Part of a small language model's weights.
Size: 10 layers, width 192, 3 heads of 64, MLP 448 SwiGLU, vocabulary 7372, 6.91M parameters.
Training: a variant of Adam for these matrices, 3763 steps.
Each number is 128 + 32 x the weight over its row's rms, rounded and kept within 0 to 255. Layers, rows and columns count from 0. Numbers have three digits each. The size before them is the row's rms in percent of the matrix's.

# layer 7 MLP down (transposed), 448x192, rms 0.083, rows 338-362, columns 0-191
101:144108096127072079118189100156161130149123118142077102130122107196181161107125085096130125125143171145121081128116185116079123143115130116143190142097090085125050102145163102106147154129092139135130109149161141157079166110110087167142107127078072140115139093122113058103105112162129118090129146108152161109129197051132119121169137128082083144103091203118123132165114198100116155116143176128131120157112172165152099061138194115106129145130124127107125122087121141128110156090117144114176085111046170114131096099101096105126150201133061182088081098155117178116164098200085122123
110:087157124149049091093123139118057063171101090146182101083083180105153133137186079072150109081089140134154181099158167157138125118099108046128111110145182111128124063104199152160164135135152112135168121191144127148139091176153143134076074139137102148048126117133108117128102151126075118092135161100135120089148120149031144111126093127159140099114126107106145148088120063126102119182157083100176148137198083094115134069142055103140147150117132137096147121139115108103115138117127137147158171121111132137145123117114127162148179153097142120127142154070106182117180166142111159141
099:114087131079188096119173090126107154139172163125117143115185152148113141131136147090119130124122114149122133151107128092078097162144133181183133135111174159128163128142132081130076167106111145076101082056159122076104128097142059094144160110124159170086152168135092096033080163109175087159060182151208119148142153126160106142127107161169117117123128214123118111174120111167111143168099086075125136189120135156149159136131124128112154085059112174078134178113149107136176120088177162163158131124145068152145134132112173102122164176116089157150132061122094106153176110122139120125
103:124116077156113134151136093177131114107116160119074137121125103192116143108172122103054100172115091092131110122159153122118137122120157178072175089134072140121034087125131109118147140113141198144191137006115087091152158139128108147111173086070139142178129135125111183111129121112103108138155127121152135152132071110157105151150156138183103176178138144192135117095083112130115112165088106085144146198105096105134130108186158079069168108088117095094161145087133107167086190072157123115077089111136090124104120163120171123107085127131116135145097143158131133138087111070101108151
105:123231196135093121193131186156170087133110139164208136176092161087131115177114089122148137155179151102134152129072134097200111156122132112126148144104151137090109123153164122091166094145083106084135125164173138106163105089161122109109126086119136150118121121130101112075114152144109178171138119123106069209123103140119119123133104104159069109084147147121179121135089147072123157102145161146138141185144138079097138127111100116126103134135228117106067148111108180119114153157083104128157148181206135110097148136146135128099105157118136065140131132083199118129136165209131144148
100:158114155139225120143176157088158113153192126113143130121124131063049136112093123105128150122148115144209117096158115138100151120113103146162099127091127107092120180138065135128177136151132153089145075150114135070138162131121073147110143122129121130139154114110079115166165085129103086115109161129207119173147092145172068090127151173131127154139103175178088145158148118190133141124159083144100141198112117098163112166063131099151143079165162130103155165136132199129175102124104140191151054141126098150150101138120153125158065141142082116142138132072163133079083092173139179166
093:122138110113253106147098097111154084113103151141143064132096102143197134110155184079130082136150073127063165098125142128076082130143132123095127100069133141119157061124120152150178087123160125102136148137082125110094108086070191101126173166106123140159132133115085150159116121142148126111134132145150174201134110120125141052077093159117140073129119168128077111112107130111134132126106093175076121129150173089120153165128139131114107084161136119140141084096128142152106107136114143158117104074210152102097119104102108154181120124118220124116131139164114158133160026116190129143
102:121120096167167109150139098169151151090102147095132122098125089131078085160098138100145128081152096061095135140169157135129126146097090146090127156178123204052108120161117172080124114047106142106143113156140152122128193154150165101180179102115090162108121121100095074097138117102094086149171152121157054108109118154138189148119194132127115125124137108078085160179136165067119121118110082079128138124095105178092132083141164142102188162073166171118126063192118120110093092171158116100123086168139078124121054118137159118138137127131111139132090183083077152113093125129114122170
094:150080149131186165098169123067097078127142145156122178106146127109162098159218122092142124137132083154123132073125119130115177133061134137150137089142147088169107141114109092152135119148148096118099080151073155165168126080081134181120148135120189096133130153143123085089163158085071167092145102124079120126128131076129091175185143096121155115089118143089147151067100151111118108121152097139122139095105082151183165128170157132152131138150123146123075125111082192090081163119156154071126178069063167140130173168118157125138137145114119104183158183159113153119057117122045084130
094:139127139138000135103121062092109122100083136100163132140199079108128147161125095184148142157053126123177127128158146158144110140120153104098134158117094136181126038094156158174109129102114145197078173068141101212098174093125135154144101144151110144149149129119103114178096118126105124116145150111067146157116118192121170130139145094118151146094124116108167156166163148154124146154192074165145187154083151113133069124111156074135129138153114117157151184103149126136143138147102134111127116163144120148082195151142084125202138170115098148133146154157134091089116163157175155123
140:124139126118000166151136155138139101138162109120140149130127135137134135126141125123124139132128142114127129128118123137137128108140141143124124127120119132129141123122134130128115124129137129133134133243125120128129122128111136121124122125130145125148136127130141141132126124127118117131134127148124144116116135125129132138129142124126129148123126114139122142115133138139123122130138123115148124136125131129138124115121141132136153135120116135117130135114140121108121122122152134129151104132125122108136138117121131120138125139128123136112116124102124142149116133140135123128
099:134132088189000110122113102139120163151145143147146098166071174095123150111107168174117107141089178108177106116115113147151176105140144120180082061137148077183104068114141125077118142109139107104137108168067121133118151118080098137113156166172151107144159137119158094143125097109166147067185129127170134171142140156100107079159172138100165146125133125157158187103158056129119129133125107138174157091131108118148130162127175161178113087096157140127119092098158185152136133134169115129140109118107140147124088148100161170148092162126134097151145144138119112071055101124137205116
096:120101098129008102118092144147175077131139147161161114176041072140120135074155142109126102126097129107051141133098121058057121162123099146133152208117139164149132098099112139110147099139069130165181127121119104172163124142135161160152194142136125139097132123089143140128083193109139086063085115095131092160125098120097149113118118127114139147152144108141181112059117135101116158119167103135129187158088133122122144089131080130139150129068097070146089187108061138141153109087128141153162120112142137094104096086123093146156110159147121189086164103127117124074162128111082168180
093:117086111160143124121140132164143090147165143090122131144102115113148150163123113093175135103124134124140125121122093137090133158090105139067177121165195060143193062113128155140103085121098131228161020159137080115072101130157156102109097122156093043159151132129132189135116122126108103133111108153140123125158102161113138136100116182116158120150156126223010082123148146135157117096067142122116069091160152094120192118132095132141102092168116125102142123065103102136080165136128103176088125090127152099133110128166172077107095125124179125087160106149107118137119127101106141152
101:132151116074084132083086089095103150145098129103123129152087182141090171091157167156123160120112141133140142129140138170164161159161157142155097148112122101054158170141087175132157097082164083165207093119099137180132103154193078095098127108156187159092160176114206090138139171078117180156104141192089152156123162128153162163195167096126127109136161113125150092106167140110115200200134152058131133100148103155157112148141232137164129138124155109118173105184096121127107136136164140147138096087127167151142078121160139156102132115084117096104146128128142146146062142120104130128
100:185106134095255115113134081127108124139092196091143109132146154145150122145126148091147146141150150157156109122148149101142092156113148104130117114155148151133086130128160100138135154097133094116185102000108160119081095108126100103147117075128145151125113114087131104091137159091167204131142132109182109156125099128088135165158115105097112134113083091133140166086117168097099147129124131133153128158159083085103112142129133096143111113157137153104120146102137173133111153134108161112057139110130126132120146144140141156079110097116075125156134120158101066152152146114138130097
097:124149149104158141115102140156069106096085129130152160137072088110140117122149120115127118169086139118089160099136148067156164208051128130192154156221196135159151104104077106116123133133144120122106159121196134114095056153121091125144119085146155201098124131112183051132088141122188082089098141116169119125092107119107149129174109107119094153152130132144102102106175111180137140122120112134134079180084196144130130126158153091110131216162140144135093127134100176099100102109159197181042136124106109128129156119114133119156183120105133179165106161168134140149166143115161151113
094:122136136113116090079102095139125065154097137087145133149070105107100089177129174167100150113113234181164137129136139087091185169079140093098181171151168167151117136075155098125144120166140165086133192108141059095093137117141150141118083155082089098150117169087121135172153137144150142099145120171142105146207091176126121072110061117143143158067160097110103165132098179195146125104141084118119124122173134073153146080144148123093098061110106143165085111131144123146173131117110121136151101156088188166144151126139147080095130134147130096153075084154132126115103161075094103119
112:127166102119096124151100162138141145136109141162089123125228165115124091087154115143135148088114169104073105192173138091179089108081153178114126127076152115122133155130144136074089087113126153148111095163048073111155084121125118101142132077131154178142143087126108114115099081099147142181026144115152132107109108100158105103230087125113160144119086103126174126155151096094127133191127131184188103126151146143200154184143154158135098130123127107135109148099170168127085184151122082153148108104142108125151144160113131174063110140131190125163146163119148123202121157105155152116
101:127123123137184118110111190117151075163096089142147110146145093119135125134129171214091131048104143162141165122164180142109057130139107113152089102161109148130145125101091150122075126102110122173165120145102116120105090092106152112058179092130148117095158142122081101125111172099125165087123102072126146140139126084088096133132116154191148075190127153130119137120131119095155163181192126148122136136159082110127138177178137099179137155149135137123125169132181118179147111157094138131169096070162044129108139157064136069102175139174134200131210160084088120099139141132099193139
097:141054096199179141156163142156115163147190177152127152135121131141058133139120162118151158156119145142125163134105106166121102094163132215158170114167104151113110111086088120123157154137126129157199114078155135137128209118223114131133108136088123097142127166137145101184119143145085171181071084102172068193136081148197129106096139136120141146136115142129097159127118107133181178144106159108134143074149089134174095105070076096145088122154156146117150090150129138197168069156163113094150120120084077096150136092124141065108155128131133117113120119119172189125156132110106140154
100:106183138101133095141146124152134154174151129115103108170157113117097069078121154098089145077174104150160116112161134148127142120099117158127113155112137166146210096083154098083114122193136108110104072183125096202107100123114123130079128100173101157112045079131071176170156090162111054087072082112135144139123144113069131198094115163077100119117104189149110088098140115140157153108153102181121145176084164110128125153123088126140103061085105118148141188146158107156160165133148132107162136089137123148088087139098144177151182101137108164113152167164199085133148138152093109150
109:119146103120162148151147072105147164133138120073097156167115112090133116172140124165105152119146194090128140149174159151149090075122177181164103149135126151142145139160120151182145126071124103124145140081174097104176119186124104063143066151157074054082142122092167181168102072117127099142207151152193166140128154115126113100121129095123146147178145080150064116163070162129133165127151099090140146153120160093149108107101100132184080139078078058139108115102101111122095166073162146099160144102113056156178078152126119137138079108127153098154119128177105173123108107113080161139
097:156173150123148087100146094141104161135091162069148092124110065103059138064150129178179127184127100135083142125107108145128080142192116163117140124144093130140110186182135139109153095138187116177163190108131137166075132119132129106118119127146165142171099140097117090089125158178108115113093166089181044110150165081171173069091165082141136110133127083091186137137165132120114218155102122079160135164070118091119116119144117134124140122172098154173129123152208153113127121087139162178088175159139132125047124140153120158099109137141120125104152127094155159168111071119156113145
098:111077094130125097114116148091070130083092072072089115092083120162108156114132110138151131136138126138184209119105116119109075134091093177092138178107147125119160165149121104083114141106126079108106163152095155148092163105136082223188100106177090152115112103186148104137167159166125136168162148140178070130169145207107145145103113118133120137106157100140147107105122110064159132115093131090088140098148066139159149096094146128098141196163152136092096142080076170081089135131076143105174137184178163123149147150122055105103160065130103107111095190119141119128118113106164147143
# layer 7 MLP gate, 448x192, rms 0.087, rows 339-362, columns 0-191
102:148130185152100036101181132094117116133128118194156139080098148060115162092114120166156153165116164151117186132128145136119131148164149069092149124144095157143104172133154138074135154166188149124141067127166123147147137120133150145092101115171152146108168090112128123138128123155063116096122084085098107171097171128046124098127074099108061113143123078140139172141102141129126062109164120112162152083105156157085129096109066178107088096145118175092138067135086105191142101144067119111158130190124157131123104131139110110173199119175133125168168113061166180098131089122136114143
096:147186179178125073094103178156167135168164095107125159167098102128099119151131126076155119154137190071053143118143120154100191172150148093141137130192179090149091121090126151134176107140110119152112096102095127163098164187117145104112163155145147121156118112117079190140152104098120161097144169098117161090108104138090069107128065152158124141119138115063065119151142081161130171088125161147133089163121165105147121135137100094069133174128068158080119136126142103101095147116107079102111122166152084132117187199094130103102184128115171147091088080097201159110174092142122132150
094:138081116131126095165103122123119175118125102125105084151133111125109153102078167079172166139112149109172119142103081145087171089142097179116174158174182173088096185102112093095220188141151097088121167120116101066111104146147118161185125187127127098144162211104148145172189128123124132103121160111130076175083126071125099156155083172160111074124119168152092172119119077106091070085128168157124112150070130143166122145145148117147159143116109132082184144148112129161104091139131116158138151126101114081142118146112154078133152156173073129169124123130197138114116112115153040157
105:116165129123111114132139137128134147091132110162163122128132066118092134096103206190118151159128139146171104094050105057136119079112098132129128124087124144079093158106145111157095108142180182148139178102111105115106130095119115136105135115156097084118153092167117085091126144128130120113154100095137156107120055103082113085132164198080123195154131142145190161108057098100057121111082129144109144133080162180126114140151177132164185153094097065168200117109045166118096139101124105163128146139183119138089142191191130124110159101095164167144117150113139137184135152130145192146
103:151143179127110119094154117159181110155098161179101121134122075165152119158092163227125089186092106123110150131153144166109082164128151109124195120155153210153089105150143136151141177113104124080136113112178138138144090121099155079150091142115137070133130088081097150123137092116157089129127183093083093134175077147139169130102120118074205165159102106122074100083118152149094138096161122085206147131114122105135094158119138146133140155052110130144088114161099146119147168132141167059126096106144105094172056092142078093113132090153106127156164086111086117135164101080115140180
097:124099116098128114137140102133142154170171128127111094120132093100165168096137116140103163176185101087108114099082152186115104149172096159078201116108114254100122159061163145135121168113165137164172110129135127106159111151105095102132118151132089089172157142144160147133113101123131150150092149148094175124096120135114111162144174160191161182075152091113159136120121163152055152176151168129168126135072144154105101206148149189108105144084090124116144092106163114117110159111151111062128139128118145080115181171098106055151118155088127150069090171096132091111097126147113086187
092:202107088121123141133174203108149090101136124150104125107176084129141129214145135154115127168157137113163159129163155098074135126124105110123140099141096138127135088069109175126140130170173056112178128118174070184153058100133116079130153148099099108117125113126147157147120148205129116108146135150144058167056148163107090102163095152137124100131172155144138109213130133110075086182135138200121160058070125063110108173087139114088154138104180088092102190133093114123116148099140101107109121161110134121172130082118112137097097090118111136111125143119064084098091119142119100130
095:182123079138110140142092163181116122072090132079104135118107121147115105128140157117149089109098100157130149163125186158139132115147120114169172122167132161068143101123116152137122146139127192100135223112177118124171088099100187157104113163148123114145179116120132132130203145170077099172118129150109119085131104100198116098160157139155154108123133172139083150241134149090173077150080103179091188121140141078173140124147096136169196171093092130136110092081152121127078088106140130085124108124138136137125106165132100122143099138216125095139068184093118152071109111111103165110
096:142111111124112111152086112080126099084122108166135107083093126159081098146113176097134113113116140155193113128145077087099111151153108166145186134151172127163137111125172112084173092107175134094103164110120143219152146109179103068107143121168139150128113094119123120095139094137088112136097070109106153125130052122114085055145175157138102162154093149075152139110141111147105140146133074111159136109090129134174168149072152065116085158139191182089155158113101147157070081191111096026166113122105170117111154105200119129161167155146154125169154183141141149116147154096084138115
098:045110124087000170158178130108055085183156160119156151094127138141118107145161111107103163091112108050187121142107091145085074119132134117110104132152092098109109152103140121167137095153144088142096174221116119117123098157162107117131164127140188090167087195131170127122094084161110136172122132163148158115127172120110142132176156181102125149091127065142137167149140138130142085133135157121129107162138118155155113129126127165124172168106073128133145158149139126118121104087139138155190108114108152104138144116127157117142128163132086093095149163121107128139085144141133101103
093:159158137142133127125137115121118171081114133184092136122122092177184111116084142139017077188132088161123075071096148107143131132140170151157164132144073096133063096165128114157156187116129142144163113112088130145135118119138156120062130097089195131094160084121168145110142105136129145081153174151067105150144068147128087121091085125094115142148175158133171127135148152082166115107108092123158115135162130076107162039104162182160128185129111093170141119128161134149132139085166122137143126150088149091116119149062124085146166184145141135104108049113128140126181040106122109099
095:132161115169110128141066085148112139071089128136115129122152076117118068140122166118143128080095145112182104131091138085130159131138141138076111079128147207098068160148069132106191159109103139104126107094186133153116115163112161152098111114161154131101167103081104065061169116095142139170188132146130042142078153160109119126105168139116197137142143062132127155202080105156169190084126167083151122161100104173137125100111102108155161098102131095147066150114141139109101164139127128127139136119123117168159173141143152148063168117192152134152130114099159109032089158121115110121
093:100106106125120163140141141146120142080121132129092139111086143050140124132134121098134166123120166112124120104184086094069108112174143147091094141180166166157111096142163168115110201115083191159162176120247161133182105154062179143125095153108106082109121165077107145146169105115144114121133136101202107102126130140169155089125075166150129179122148098112094119113087182154140134136176188161133102123106176153124118107107129087097095115147112127136094099243138114123146139153089114118158125124188143166124102096141083129129067153096125075130197139126146168191129131137160124117
099:132123075135123110121162164117114099116181172104073108093110102134159147046210139137133167116177080174083149093154201143160155095169138115084154172092112115141114121143118118111085140093114167145088105120147133140140135096131125161040161148163097130093118090199146150107120194125099150114171089106044145146119155120105044123119152209123137126149129215085097120123138129158136100110128160131086161151134167129076137122137117113156091152119148163133098141151116093133095099152081072143110089152125084177094133163110170185102165140131142112123171127123172091094110117143098080070
095:109099119112128127097158111066086087158139131085124101166088111195171113110147112166111108128193097131142134117156097110198072089155181110175095106123147129143117156096167109129182113149152126098107127103140143121099127145186137074090125137099134186108155148065128167083134136119161143101171162107187131177203094113158141091137077128170130115121061204090117101114179134134092092129098118058093192104111163185162138138169120041107099111180151153127116154168121144113115096117109072107177133134099176125081144142137188153138074158112164122154121116077077134111127119138146154103
099:126125160116110072087104094181136119116157149044115105118161119133127109115081161125148120164166056125133152163071086126096087137221106151138076096136102110105105119146119118184135100128098166102144161101098115079127139133176202089111135166149140167091138111090098116116086098042098060129111160095098087173135091160146076095120116150129063175135110134196158163127131148074169163121124119070090127131113136103159144162181106149152190150108131067143126101181115148148118110081165134067143111141106131170137099128106167082166079128134132137120137105126132139129180174120125082195
092:118082119140134141143130174101121128127158135138158168132111115087092132126140078171136144147118183213145134126121133147096130163178076098053139104136169165072112147093167121088119082109164091114165155119162066173143122094138188110137131109078117081147140114179169151181126166125070126089125082084098106111153160084073115107154101150150123142135124170103065127111109164097079082141166082116140154181116128085079089115206085090098151143111083073136104208170115103160176151143148115096132142110080100090172130095155141127100104154138163143109149098141172127173178169097084115089
106:090082153111113037123216149119097111130111104179155160150152163140097096137116099133159114109125084165127173130099125133194099086137074110105100130085141144148142127071112098167151100107126152190135048119160096101133111095161098125122177125098150107129168127127094125098140147110090117106127172094117112123094090166142116165102101150127134098108098065206134150138145120197125125103173142119142184169127122106164171121096129146133193149138140186103129052135150111189141038069176068118144095128148139109121130104162104147160078099138099167106142159153130123090133076190130129195
107:111118105150117098141097119096098125173142130101077088137124140141084142128094101122133129081067164124176170112108145141180101147151102126134136129128112198116146118122148090112063085105136115109148152114088125111111094138169178074143171063152134120154143168144059128114124126072142160150132099089117107181136133169147098104109132121215179159119153154105136155160135132047112141132170107113142068154176129155114186175128142169199133164150053163169128114175148145145091103162117089107172159152146113096094062136144132109142136125116140168116128080048183149107120101047214156104
096:139093056115107089122166128131118115092110182095161099143115156154104086118109177170171172157074139132115182126077090098117100099119196171135151195151135133118105148116090157087167184160122188111110129131105108136115139157200087147091101155113063144053114144096109108154126067119113171205122084143180116187101098094204152107152164080130092171105168114157071144178174154127145121133177105139098198110097126103122137199116092110147119171133142131142161103127169101145107090113141135132125163184153164112101167097143183144129117086084148166134106117127133157098123113102115111132
101:119130093151110139146168141138102213107102158124112126100088183112172116154126159138168157156152135143133079157139186160174118103126070143067113123125116059120084151117165163080164136120140090134156142121091133110129127159172152216133116199150095147121145132142063051131186147152147167098068133182175127101094050083134134059117107159136144138102156168114090182095102139182153122135165146109131139059142108106120117131083136139119093123116150188074100107126115148083134127034135110080080115132106144138126114096126113132121099100101150125155107109129155121175114142101111212171
120:132124133143102142163116069092104169149101150103113122134149080086140138165119145162107108162156132120151165074093143067172108112095185105141177157164155147101124170121131100075171123154174080138147154096160159159218106140175142168124151136182183110149063130070139140133176104152120157078124099141164156146161104158130138136103149154131109139088119081128109144147191165133105028110163184144120096076096156133106111136127125140117096151160117089109185146136084126177100140080167156087147143133143170099149189170138102095090121165187213159141096121085173136123102126132120177183
094:101155156099125110120153162139077187094133163109129151214098135098144097165099187140193083171161113120105169120106127079181091176106153162154090105142157202116120153151103112162085129253143108160108102109075161111088079181168101132161101163110129117162127148105144105115124166122156136135110176099149116130124116110125159070108082186175120159174154113129122109109129126174182197132137127113161090160123080118176130127170143163141139130125158110114115145180175125071119194165094156129140076079128130180070102111146135148120092110156113150094148127136117119143186133093142110082
096:124127124174126123108103114117173220131116175135117100084125207082166129081132146089156088135128127110137097067145112092110179095093096143097140156100059091123130101120086151099121181173166128118114083120099118144131147073190120131112125174147081134060117135103099153077087143136121137155150131071167089111085154106112079120109123116182095150064164128168144189141122106141071148124126177151151137162107127144092159075193102076140079111104158090137094103131150166109109173144187171126151117117158129131022129159110108121129107150104191094123165182148158112143123142092126124084
# layer 7 MLP up, 448x192, rms 0.0848, rows 339-362, columns 0-191
107:098159189194142063085151176142040100130121072163199134137110177109124147104125139082176122123135121126155107146146197096112102145099095111096090103110121117124172158127123146119083150095141115129165074131111120166107115173121138143092100138139144109101088109158118152139124120073079130165125108141150096136098101099065121123116064119099129091112193123089145157099082109130115068091139109118172155118104130146105146145165108149151118187142174216156160103137095131083094135109118084166177120135177194149074080136135077150159198098076116128168156115127192180153088121147148122082
099:150086118089143148108144183120153137115167168137124109114132110155203112134184166158110144162125175148104136115164153151118129165143096158132109129088175198096049113135123119136157140052109150117155090161087166141101085192155107143090149097155138087119129142135101136141102102138140144154137189133161116120111161055097101134141116117130116125069147107096113166156145124087162087170116109155142102109183124135105162101181164184136197169150107137076078128117126134100150147083151146145126119148091091082230133106123117143134166091186191140055196096121128158092207129096141129180
102:155102104168135107116115149157095141119045151163119097191124102093163142092049104128094114097182126126131138151126124148149127164148061130123070151114117119121110171179083184142154131186055118167045141117109099147134132103111137186126120129115183168165165110079146110123140100141164153131143134127132087079121090139151160102116107081117172072094084102174163201136166128133080203147099114149121117141077112081112107051145112152104199146144134077129091161109111109120109121063115137115140168146134132154146109142177107077126179178134088141121155152160130155156125138180156155066
101:155165086170144099142065148101116152141190121173157144176132105162161120128095045091156138145160101204053094122122177112132114153131115139124101036086130127106130122163051081131149109164089138095119105094099080117114086128092153127129144140095127113138159120160171155132139109133145135199089115084098115158097174093159084114139096132152071135073140095088118122160152148078116127105139123098095096188197089155107104125140085116124112162159199175082099147096171144075127093101192176154150157111158175171163143116124128098116149121179067103111152152161150160124145132134145142131
100:161150149159113101096116158159140103133101114039152098099154105110145115080146149093144102077147165118068120123161165132147142105114037158156117157071115148120157145129057079107139073172116139102101092142111126137099115131193101140147145161109145110131064183115168088187121094125103115134080161119129132108155173134143146110129185138101133102084152138063130140076141130144088149100128112090075122191108114117100125132113175168124169120129102125139165158138103105143156140134066128020134148122144124152118156116195144086070147119081153020210132143119101092151092102114126117144
091:093188118146150089154106142099120143165132108136176169138118117131081118121123124097133104122065145150138145102113158088111151141098187108140093094118139125136087127127099096143105129185111162113113094113067121130148099096159177069115140134125171153175175130189068143164159142219143147133137092105126134126077161152152173112160122127140135152184108157120167159086091109169106098160138177103166134171178086100126137084162198103114108159136136059120135079149146153110086101138084127083153087170125054125199136166172103071082129165146060096114117209066124176157137145126125122096
100:181131077136119115106141170102126135153141107147121123130092137130113098112113089108153099096120129051204184125155072148177116148152105142143100158075167116091151119140149111108156120185162107153126086118116109106099116166192120168097163161100129194143023146116113081140137126150139133148144128098125071168135136074103128100137151189122157152050103143127145155154093113156166190133135077151169154103144108188160167137061130072121168154182108139181185086095139133129177099100190127117121128203119139118141118138201129057100102113158093157123127123190158117103111113105106144131
095:173117081117122202120138106147131125109203098044138136194155124178148157118144127102113132129114120152133134171115185131116105115103153158163140169138161117126163104167126115066103136184109144105153158128090160159147121105094090190165171109098131106191133152117132124115171148188082094152155149162144118088133107021117118123188187129126122188138143151116122116161060081070193132175085117102144132162159129083163182166152191114097099139081091102140107128161045165118103086124141097160149109137141082125129144099185148125128121174089130163131123156149121183096126121119107154137
095:133099145113146110095144085102095167099115158014105120128108118131136091098163131116173088086134098076133124144141099134160179105177099113144120117200091105121155153073143148074153121187119133152114104099089157133141150135133093156120117140098114152160094149141167162170155166147131119165182170115171093164160126143182142169159116200145124185072097121123109158134204132170143146170140149066171167213097196129094111073134091137164178100131109101129081122107133156101184119105077142117148110135163152138112120127097127178117132053092136110152133191157082146154078119106128158149
126:139141100139255123065102096129116128078060094098118103123127138168091118126141102096142076113125154142150089154168131134171127159139152143177127158104168073129157169118144113149165173111086123086137121163110191128098119164122087100175154119105124215078113142127136091050132154122177148170140152131145122113175114096135136157126131098108110119169079159099150090124161110127171159143101100091114142135136083130167106118191108069138083107155168147146147163127103140103155163112099135131115171089089126183150165102123094205106082077107111154178126189181084114137135142128130123119
098:100140161140146101188130133100104140113130186171170145107160125105143223167123167106129120163142164112181206103082120120139097139142060155103103095116107112104153121165112113132090088100173149184112169118132152139135157126125136123174119096141079116123179055108104110132131166138140147144133139084226083101114116086162112127131086115097089116162130144167153091073100101115166134163165106146115130148139147164113067157180177105141076162130112098080155137172155174143114160108104144100187102127099093112089101119120194144153157105149108126087170117150086034147153092193151081103
097:097110115104152148159139160128120106150088150127077125110108058140159159105125192149071165158083147135132137151176139097125092116177096169156123105174103206117178119121115183136124113158110143098211130117134124076125150094143139102137086125090205111149148120172167103193186152112134136095090088140151099134145131120070092129150087140109080128191141170187100127121099167103150071171068169148117161115048115088173080133193096128099190099104100082149137155106141137108098106110108188148120154098129107164097126142112118135115134145160128110122163044112127183188114100123145129133
092:175088139122138104097154157112179095083090102102169113116126075131156108130072121174175086135103121164141159118050105109106186161137075090090154087153117129112135098140136145128166147149129146130136098111132048136108110106138148067130151197116105184097107109106193085099172096087100181129165114117131140092148117107114126127186116085122099088196073132145135116119158092153157110104127115056148164090132142129139093097169150109108062151080145192088177151119138148129114168081175178179141180137096135065125189094171168145119129084127138114125134124142136132123120102142079215150
099:098166138129148107100178177116122130123127146087116118135097166165096129052145147136157125125178099053082133097155178124182125137129154145081107079161167128100141105075190137125164165158153075086142067135122138120096165134168156108031092123132180175109149153149141110173114101126100121132160117205169121153062180061150180128170121146091178101141156185081154107082146107107144112117109149198135088125112166156141125161162083177141116213139123176173130086133116129135092126088112088162089149104103157138099137130105140129131097100139116176075141139096113128144099136158089102104
100:077137098106089160148134095124096084122161080149130096129123088127125078059179122149159198152175067156124113206129088092075092156137112164120115144041157152140122185078141163099123092092095147094144110140099129113098106157164161105107095178108103150130122113136152083073113220116149138149141164103167115111113157057161120146147125134094116137135098143052114105101178125112045129139095091119153133128159125164135111161139137068095062105134146097108123124109111162115110082135125174153168093135111142179085170115085145168109159121084127161147134097176084125184100110105086161121
096:202166181159129087153106149166108137166149146089175088104139169133121132092126120133144122141167038120117088191113107149113158132102117131134121094091137149111052152151196145130109165096050135194099086129086145142155114121149130058079182149146130173102088075105143178106132106105119073166135144129137124174164064128165115155142116178185080117152075153156110099100142121110132155140097082095108086161142141118164182113095131107122193172175155120156103090133155125144087142141117159156090078151138178130176113154143080073105093131168105119150145136140073119104166083135166134095
097:135090137102141163138194138106175104108153146100115059145135135130160076116070149187106099132164108125133095092147083143105140089108099193126147084139107135134106111111177118188136125139084140100041155124146125115138146164126134104164121116147099111172135169138086159104128120108162083150070119085193135176087181106164148127113113116125112156167121174157176120119123116090148184133108175151118125136101146144108173179150087174164135199092159109199182113138127139091115107129118115143129094140150073071140087140149116171161083088112090141192202178151119145154179075181094139187
113:181182128129141142139141196102132159119113172040129104139068160101177124129136157093103133147185139095121150136155111152135140123092091128098092142130175087181145173145043140118112157116113084142129095137096031082143102153101116118176148108131193124144123084148105118116147113208110117119137095142164109102135182099174098171064125097125146148111127171137137101130126102132116121124128164173096129153122102172168177145081193186096131171125099189122111129110109138113100133092175169123168108110031182116120169160092173166129089141111149114202167140157162117099118107118148134103
103:151132186138119146180148108131138085110104120153132088130192120084192101127079125102076094201109082109167149131173191085170141134086102067188127141156109169114162141195141125177112151113097170123126119115153081135133118139134123127121123093148151130157140154087170105068141110146099150123113122133117141123104147126106097120198112090093168151161079167146167103131143135149099122102152171138150179148087087165101092174120116160122070193110139121164093174103142096067134128141084176106147117138120047049145087141118136123145160150151128164188124160055165085124122197150148127186
095:156193178118109163155081141150081150145143150081104206154126052136125191144168148136080109125102125102093113093141147102160099116106147138105134149171144136157130084142075117130117132106145154048122139119196114095191067129086154151146160155149129129103097174160105161120136140144157094140129160112142106102096197120120142167135163181143147167092153120160156089197128107098072132135136143115095109158077115127082112119148145129187126105089091151116150083034148199098126135134118160162193166119166190156135080110138084105100164116116201129178114129109139142137076141174098133100
098:146077129100143137104167110090145097147116096155154114185110140146151192123090171153120133108143041157173066110122104100147154180192148171155144129120088116199155120103152151144062136174093174170105119119158138076142091142137158122098117135062125135087108142112162115101150057078203099061155126172118118146087132160152127119130107169118107132111119161129180120151145071110156132106139084151101069128119170178171082134099079098170148097146155090157101080122091145185140078173175179138116161130166179120105173095132115121165076163123120153091115109184128138138139123162162159112
107:122132141153117145126124122158122124162023063106151110069167071114109150114128160108169154174106077132080167135164120083151112108114163119100160103083160129130120187168108156129196181160169118141087150148146112167096112073111113166160141179169134156166115117110175168178170132168115151096117173117126150087136132100157139198182165174139118157110150102161134096100124133129117117104157151133153128125086115144125102154110149169108102078078056121071164123109090095138038142127099128158071145128072199131146194184126075154107125085103139119140106082154151126108119117163121082154
098:076101138103129148149106128132163167111128153191140142130149152139123167087144151164137140153115109095115129057129071087048091115062132074128072112111109130164204106222103202110101160129132079135104112131131132097146101154071096153089156110137084074135092141131146174156074144104158127075100077176135139125139141097097090131181127165108128170163145100154128078131138098115116109115176121108140111185144194106065054125084126130082093153115139120097161100180165177125113123105092130129218108172150162150137129124140140129070181154131140135089101096112126145128128082094145113134
099:128147133105120056128161112132138073126109125135136120130093152149155119101149084162168135127142094163151130134196122085145121136107129132084068096074114111145158137150163118090130177089133131063158134127095139155193124113110114109117095088062161164145139082168116103103073131154095142201168111056128073121177134069133158134121080123169171116133064167170119134088120154105075146218139095130124124151091121121124110127133150075181143132092126068108122119100089142141163129085132130000158135121121135129131112122117084157124152112146171084113144079143119118204107098134181107174